{
  "num_hidden_layers": 18,
  "hidden_size": 128,
  "num_attention_heads": 2,
  "num_key_value_heads": 2,
  "head_dim": 64,
  "intermediate_size": 512,
  "vocab_size": 8192,
  "hidden_act": "gelu",
  "norm": "layernorm",
  "norm_place": "pre",
  "norm_eps": 1e-05,
  "positions": "rope",
  "rope_theta": 10000.0,
  "rope_fraction": 0.25,
  "qk_norm": false,
  "attn_scale": 0.125,
  "bias": "all",
  "tie_word_embeddings": false,
  "parallel_block": true,
  "init": "normal",
  "init_std_qkv": 0.024,
  "init_std_o": 0.0,
  "init_std_up": 0.024,
  "init_std_down": 0.0,
  "optimizer": "muon_variant",
  "learning_rate": 0.0104,
  "lr_mult_o": 4.0,
  "lr_mult_down": 1.5,
  "beta1": 0.9,
  "lr_head": 0.00932,
  "max_grad_norm": 1.0,
  "warmup_steps": 200,
  "schedule": "wsd",
  "decay_fraction": 0.568,
  "decay_shape": "linear",
  "final_lr_fraction": 0.05,
  "batch_tokens": 32768,
  "max_seq_len": 512,
  "doc_mask": true,
  "train_tokens": 223500000,
  "max_steps": 6821,
  "dataset": "wikipedia_en"
}
Each number is 128 + 32 x the weight over its row's rms, rounded and kept within 0 to 255. Layers, rows and columns count from 0. The size above them is the row's rms in percent of the matrix's.

# layer 10 attention query, 128x128, rms 0.131, rows 0-24, columns 0-63
size [106  98 112  90 109 100  90  92 102 101 113 103  71 102 109 104  91 100 100 102  97  90  98  90  90]
[[114  91 158 160 149 130 103  71  98 138  94  99 156 138 135 154 167 143 157 194 171 110 132  92 115 138 153 123 149 171 106 122 134 125 137 156 132 136 174 150 161 101 183 153 113  85 105 120 125 100 171  74 174  81 116  90 128 100 184 115 182 137 116  83]
 [101 127 137 140 135  96 149 159 101 119 174 163 162 121 158 116  55 124  74 124 173 169 149  85 155 131  65 126 133 103 155 101 129 172 175 113 147 159 122 110 105 153 113  74 113 120  89 167 117 141 133 167  82 183 147 161 103 108 127 168 118 132 152 112]
 [133 168 127 151 100 198 111 126 129 172 122 129 125 119 128 145 130  57 131 102 120 125 135 119 142 185 180 122 160 168 101 102 172  99 129 124 122 112  71  75 183 149 117 144  67 153 125  95 134 122  82 116  93 128 142 139 125  87 113  82 193 135 129  93]
 [158 147 217 100 111 123  74 114 128 110 100 137 100 150 161 105 111 161  58 165 122 166 105  75 135  57 123 112 146  61 160 146 143 168 170 136 111 137 161 182 125  88 148 107 144 107 140 199 139 133 164  93  82 144 151 127 123 131 118 157  68 118 161 135]
 [111 157  73 161  82 128 133 155 143  97 140 130 131 162  94  91 202 114 168 123 146 103 115 189 163 210 168 150 120 149  77 118 153  84 112 121 123 128  90  85 130 196 135 164 106 163  76  94 144  98  74 131 167  92 152 139 134 132 156  90 141  91  98 105]
 [160 149  84 154 177 104  60 124 123 131 123 130 196 151 101 110 133 152 181  82 143 153 110 162  88 100 149 122  83  64 139 107 115 161 158 137 110 131 122 116 139 134 135 140 150 165 152  94 158 176  81  93 109 143 119 111  77 145 128 113 136 102 157 103]
 [173 105 134 142  83 149 111 220 140 158 162  96  88 122 128 139 152 107 125 122 119  79 101  88 145 147 134 122 138 136 140  97  79 161 152 140  77 118  15 130 146 117 117 142  68 166 191 148 160 153 146  82 139 154 133 111 126 142 193 127 144 149  97  96]
 [ 99 104  95 137  92  81 159 142 165 129 139  98 167 126 109  94 111 118 133  61 112  92 148  87  81 129 156 110 103 166 112 106  91 132 142 110 204 106 168 161 124 109 140 159 148 119 150 147 141   3  52 107 124 137  74 155 169 156 136 116 109 153 133 131]
 [145 120 167 142 148 101 155 212 106  78 148 151 116 139  94 107  76 127 119 103 142 187  88 151 130  62 111 121 106 130 154  76 118  81 173 164  94 111 121 131 117 151 103  91 163 124 107 119 131 117 130 107 117 140 125 149 170 132  84 188 141 109 193 194]
 [138 164 138 125  96 148 173 115 151 134 124 146 101 162 114 121 158 127 175 169  79  77 132 164 122 188 124 133 106 167  92 118 119 104 115 131 123 120  80 129 153 117 110 123 135 159 116 102 123 110 122 146 139  82 142 107  95 187 170 124 150 107  59 118]
 [167 136  97 117 162 116 181  87 130 159 130 117 160 142 111 149 131 141 140 145 145  60 141 111  62  68  95 100 143 108 164 146 142  37  76 154 168 132 120 189 102  79 111 130 129 155 148 114 126 169 165 103 125 124 123 144 150 110 131 149 151 125 105 147]
 [107 167 142 177 153 153 142 163 118 106 134 162  78 136 131 107 123  97  74 139 158 146 116 155 139 164 142 150 136  97 119  98 150 132 163  89 135 139  24 107 139 174 156 103  59 181 111 112 123 126  97 114 135 141 152 132 182 123 112 122 165 119 135 158]
 [131 123  87 130 135 202 100 181 142 114 139 140 135 119 122 117 149 151 102 147  77 111 117 171 144 177  78 112 130  79 120 152 173  92  81 108 103 151 154 119 102 120 132 170  79 143 105 143  95 165 112 111  73  91 199 144  89 152 110 131 124 147 138 151]
 [114 133 130 160 128 140 128 153 167 145 116 131  99  80 161 119 126 134 152 131  54 131 132 154 136 152 119 114 142 216 112 208 130 110 103 150 121  53 125  87 130 122 122 105 141 125 136 104 110 175  95 165  79 106 134 150 129  81 130  79 166 150  99 105]
 [174 152 120 203 109 113 201 129 111  90 113 131  81 178 125 129 181 160 136 125 138 112 137 108 135 133 117  88 171 101 118 111 139 130 138 158 150 122  50 136 103 189  81 119 121 157  75 116 113 102 118 119  99 183 158  99 166 143 121 121  98 126 128 123]
 [143 130 106  90 121 144 153 195 177 148 114  78 136 131 133 103 100 106 151 139  75 149 128 110 110  60 138 108 118 175  89 208 107 117  92 145 125 109  88 134 161 155 127 146 136 133 157 204 208 155 153 155 133 147 115  67 147 101 103 141 178 112 107 125]
 [130  68 147 148 147  74  76 116  81 140 110  91 151 110 123 109  67 142 193 159 140  72 104 132 173  90 137 214 155 145  86 165 115 141 175  95 108 105 141 128  92 125 133 161 134 159  91  85 155 155 133 106 164 163 169 124 144 157 115 119 114 161 109 144]
 [139 151  84  96 169 143 123 126 129 135  87  61 107 161 142  88 125 149 151 152 147 102 171 178  79  88 102 127 163 146 114 128  95 143 182 148  98 159 155  90 109 102 172 145 123 183 161 171 121 125 152 152 136 138 140 139  86  78 124 132 118 125 109 146]
 [194 159  85 122 140 138 181 140 136 128 152 153 154 113 169  72 145 147 108  71 132 123 133  99 131 119 124  86 148 103  88 103 160 166 111 106 152 139 151  80  81 111 148 167  80 108 130 167 157 137 158  99 109 145 142 113 137  99 128 162 152 153 155 137]
 [125 103 208  69 122  87  71 130 118 100 170 125 183 144  97 135  97 137 171 109 159 182 165 110  89 167 163 126 104 189  44 118  95 165 134 101 114 129  89 107 119 157 150 136 139 122 197 139 144 140  56 129  99  46  81 136 126 142 100 111 113 169 100 124]
 [ 78 158 186 133 151 167 105 115 124 162 105 117 173 165 152 105 132 148 118  99 205 139  98 149 151 101 103  60 122  91 119  80 101  99 202 141 114  76 122 143 131 150 183  90 107 162 126  95 139 119  98 125 101 151 104 135 211 175 194  88 190 161 133 132]
 [128 165 160  92 121  66 113  82 131 161 105 114 106 171  94 151 145 177 125 164 137 146 176 114  79 121 101 116 159 133 136 115 138 152 117  93 142 161 138 172 126 135 153  85  80 131 172 190 197 157 168  48 107 152 142 140 138 105 169 125  95  58 130 172]
 [111 143 192 167  90 131  93 105 113 107 121 126 129 136 140 103  96  77 117 186 117  98  93 131 135  97 162 165 108 123 151  88  95 169 109 127 115 221  51 175 126 114 114 104 149  87 139 105  98 124 110 112 119 137  77  78 123 128 216 138 143 111 132 168]
 [ 92 109 138  99 126 151 113 191  76 138 174  72 108 115  98 137 106 177 139  95 142 148 125  97 128 103 148 155 150  79 148 115  83 104 130 160  90 154  98 146 149 116 104 152 154 135 101 188 198 192 124 144  94 174  92 119 159 163 142 149  73  85 103  54]
 [ 98 134  80 134 137  83 162 109 140 150 137 136  88 184 178 112 151 101  83 174 126 133 140  63 157 132  98 126 129 169 167 125 135 157 163  92 114 179 151 107 146 131 173 135 125 183  83 137 124 145 172 149 122 145 157 101  95 164 145 148  81 125  64  69]]
# layer 10 attention key, 128x128, rms 0.138, rows 0-23, columns 0-63
size [119 125  88  97 128 101  92  89  97  97 112 106 105 100 102 104  89  96  99 100  92  86  98  88]
[[134 141  85 112 135 112 172  97 136 145 129 181  94 145  89 125 136 172 117  94 119 147  67  90  49 125 113 108  99 167 118 127 161  99 177 158 130 113  94 141 117 141 148 105 113 157 141 112 135 125  88 136 111 119 122 151 158 113 111 104 162 110 138 144]
 [161 169 149  90 169 143 150 194 115 156 156  84  66 147 105 138 105  80 130 145 142 170 120 153 118 194 128 153 125 110 101 195  53 139 146 151 141 121 138 105  60  82 162 154 117 123 141 178 142 118 146  58 140 124 155 112 124  93 139 121 137 207 114  95]
 [137 115  67 136 127  62  88 147 110 155 142 125 111 173 139 181 141  62 105 153 124 112 162  48 128 129 112 100 158 130 165 114 204 102 116 156  83  82 120 126 218 152 100 129 169 110 152 119  89  64 132 150  92 174 150 102 172  65  88 113 155 151 115 125]
 [ 90 103 192 134 136 160 147 139  66 111 166 104 153 168 154 136 134 140 141  90 146 148  95 156 121 103  94 109 130 140 160 143 135 138  96 162 145 129 150 120  74 113 174 125 176  99 167 176  80 141 126 108  81 121 138 124 112 157  62 153 106 130 125 128]
 [ 76 166  64 136  83 134 136 143 133 163 144 118 119 205 134 168 175  79 113 107 118 136 105 133 163 174 146 111 156  98 112 102 132 130 147 138 174 141  94 105 192 147 148 112 110 123  87 125 144 107 104 108  89 113 119 136 121  78 142 112 163 111  99  73]
 [126 136 112 141 121  96  81 144 181 123 120 141  98 117 124 110 138 142  57 111 194 141  85  86 153 149 149 113 183 124 102  46 174 109  99 156  98 150 123 110 128 113  89  86  97 101 125 122 111 105 149 157 126 102 202  95 107 155 152 163 152 138  99  94]
 [125 139 132 179 162  70 130 146 137 156 153 104 164 134 156 173  39 169 109 107 126  90 112 128 187 129 105 129 119 137 137 104 175 121  91 160 110 129 116 164  71 137 123 126 129  82 136 156 146 170 126 130 147 180 114 155 184  81 180 128  68 160 145  56]
 [145  83  56  69 124 126 144 137  79 151 153 107 159 123 144  57 132 188 118  95 122 133 141 172 127 129 167 146 100 167  99 124 112 180 110 128 145  91 173 121 111 105  88 123 118 108 206  98  91  51 116 133 139 101 159 132 146 182 126 164 107 158 149 177]
 [118 110 169 140 149 101 108 146 115 103 120 163 153  90  94 143 190  91 131 183  93 124 184 155  32 178 179 157 153 114 152 135 161 108 116  83 115 113 135 127 107 139  95 106 161 172 185 126 146 134 140 170 169 105 127 116 155  73 134 127 142 110  80 111]
 [129 115 147 134 143  96 119 154  94 130 119  71 141  86 134  89  79 185 146 143 143 162 137  58 151 101  74  95 157 125 117 119  94 166 119 177 134 140 143 153 153 137 163 102 123 109  82 119 159 176  76  40 132 167 168 166 119 112 166 103 117 157 161 113]
 [137 157 149 157 137 123 177 134 186 124 129 105 100 163  81 103 154  87 143 135 143  99 147 121 121 179 151 141 172 158  63  84 150  86 172 103 115 130 113  73 227 168 146 121 122 140 101  91 165 116 134 120  92 130 109 123 122 149 123 129 155 134 103 148]
 [ 88 133 152 134 120 102 120 140 101 156 145 153  93 196 144 166 169  54 103 149 103 115 103  88 158  99 147 161 142  76 160 169 121 169 122 102 137 148 133  91 197 143 143 113 107 126 105 107 138 104 108 170  30 148 179 141 169  93 100 128 150 126  78  96]
 [137 114 184 146 162 148 113 142  59 144 172 119 125  94 119 179 112 115 135 105 106 177 151 129  83 144  83 144  76 147 156  82  62 147 183 154 128 116 136 160 132 111 195 154 103 150 118 187 135 149  73 153 121 167  78 107  72 134 166  93 122 154 112 144]
 [118 156 168  66 158 176 119 178 141  81 143 144 178 104 125  92 125 111 153 161 156 116 132 161  84 201  71 173  88 139  80 136 130 116  89 112 112 126 136 122  86 121 154  89 172 167 180 182 100 169  95  95 145 162 160 144 107  75 130 138 120 122 141 128]
 [155 166 109 109 146 137 126 150  96 162 106 137 126 202  97 177 123 178 122  87  98 131  49  89 164  96 162 125 148 127 141 169 110 168 120 106 180 135 103 158 149  85 140 109 127 134 107  91  61 175 107 137 139 152 140  75 128  71 133 181 141 145 135 129]
 [ 99 169 141 147 120 156 130 118 196 172 125 188 167 130 144  94  99 130 127 149 155 175 119 132 127 134 140 127 103 141  65  80 101 130 105 139 124 120 143 121 126 179 152  94 126 159 137 123 172 143 145 150 135 112 162 122 106  53 127 157 146 115 123 130]
 [129  92  93  96 133 170 108 230 131 164 152 119  99 110  93 112 102 129  87 137 150 112  96 107 119 141 182 145 144 100 108 154 141 164 140  97 120 172  98 128 137  86 152  97 168 154 131 119 134 149 151 170 134 116 150 179 136 100  92 179  95 126 146 119]
 [152 155 127 131  97 132 133 101 175  99 184 129  92 152 154 130 148 126 102  92 152 130 136 135 110 127 128 158 107 166 102 163 160 139 139 140  60 114 100 155 218 175 177  88 103 185 147 175 185 164 180 126 133 121 126 113  63 102 122  93 107 102  95 138]
 [187 171 139 125 113 148 121 124 154 188 142  73 190 139 186  89 135 110 110  62  56 135 112 142 138 164 103 154 112 163  70  87 155 126 116 139 131 107 194 144 137  95 145 125  93 137 181 173  85 131  89 140 150  71 155 107 151 170 167 152 160 120 103 152]
 [117 108 146  93 120 124  61 160  95 115 144  83  80  87 121 104 179 167 146 209 116 144 156 170  88 172 134  56 115 114 114  93 118 104  89  87 134 192 165 119 129 128 109 129 120  86 113  89 180 159 117 171 128 119 163 139 146  75 150  82 101 158 107 144]
 [ 85  78 152 132 137 112  95 103 116 136 114 139 206 108 125 148 123 136 129 132 167 116 108 161 105 132 109 122 206  89 152 155 122 118 148 144 155 153  74 135 148 133 119 188  92 108 116  41  79 119  75 108 104 148 123 154  94 159 223 142 125 145 161  89]
 [125 140 118 119 149 125 143 120 143  98 153 213 109 168 115 127 156 162  72 121 123 176 139 131  68 144  85 115 140 155 170  76 117 129 139 125 112 134 175 131 117 164 118  66 180 124 185 197 138 167  97  68 109 124 149 162 150 136 133 118 110 125 152 171]
 [ 94 136 206 139 130 164 124  99 149 116 101 181 117 182  87 106 179  98 163 131 148  47 149 137 219 165 115 139 137 192  78 139 110 106 135 156  96 169 135 138 172 130 102  77 129 131 124 121  56 118 143 143 132 153 123 129 143  58 137 128 140 106 142 163]
 [107 110 115 169 174 158 155 147 185 101 128 118 104 106 112 130 129 194  92  70 114 151  88 133 174 162 159 137  86  96 147 149 108  96 110 112  63 128 116 136 171 162  71 163 155 109  76 136 129 129 133 138  88 194 106 142 154 108  76 150 130  73 131  82]]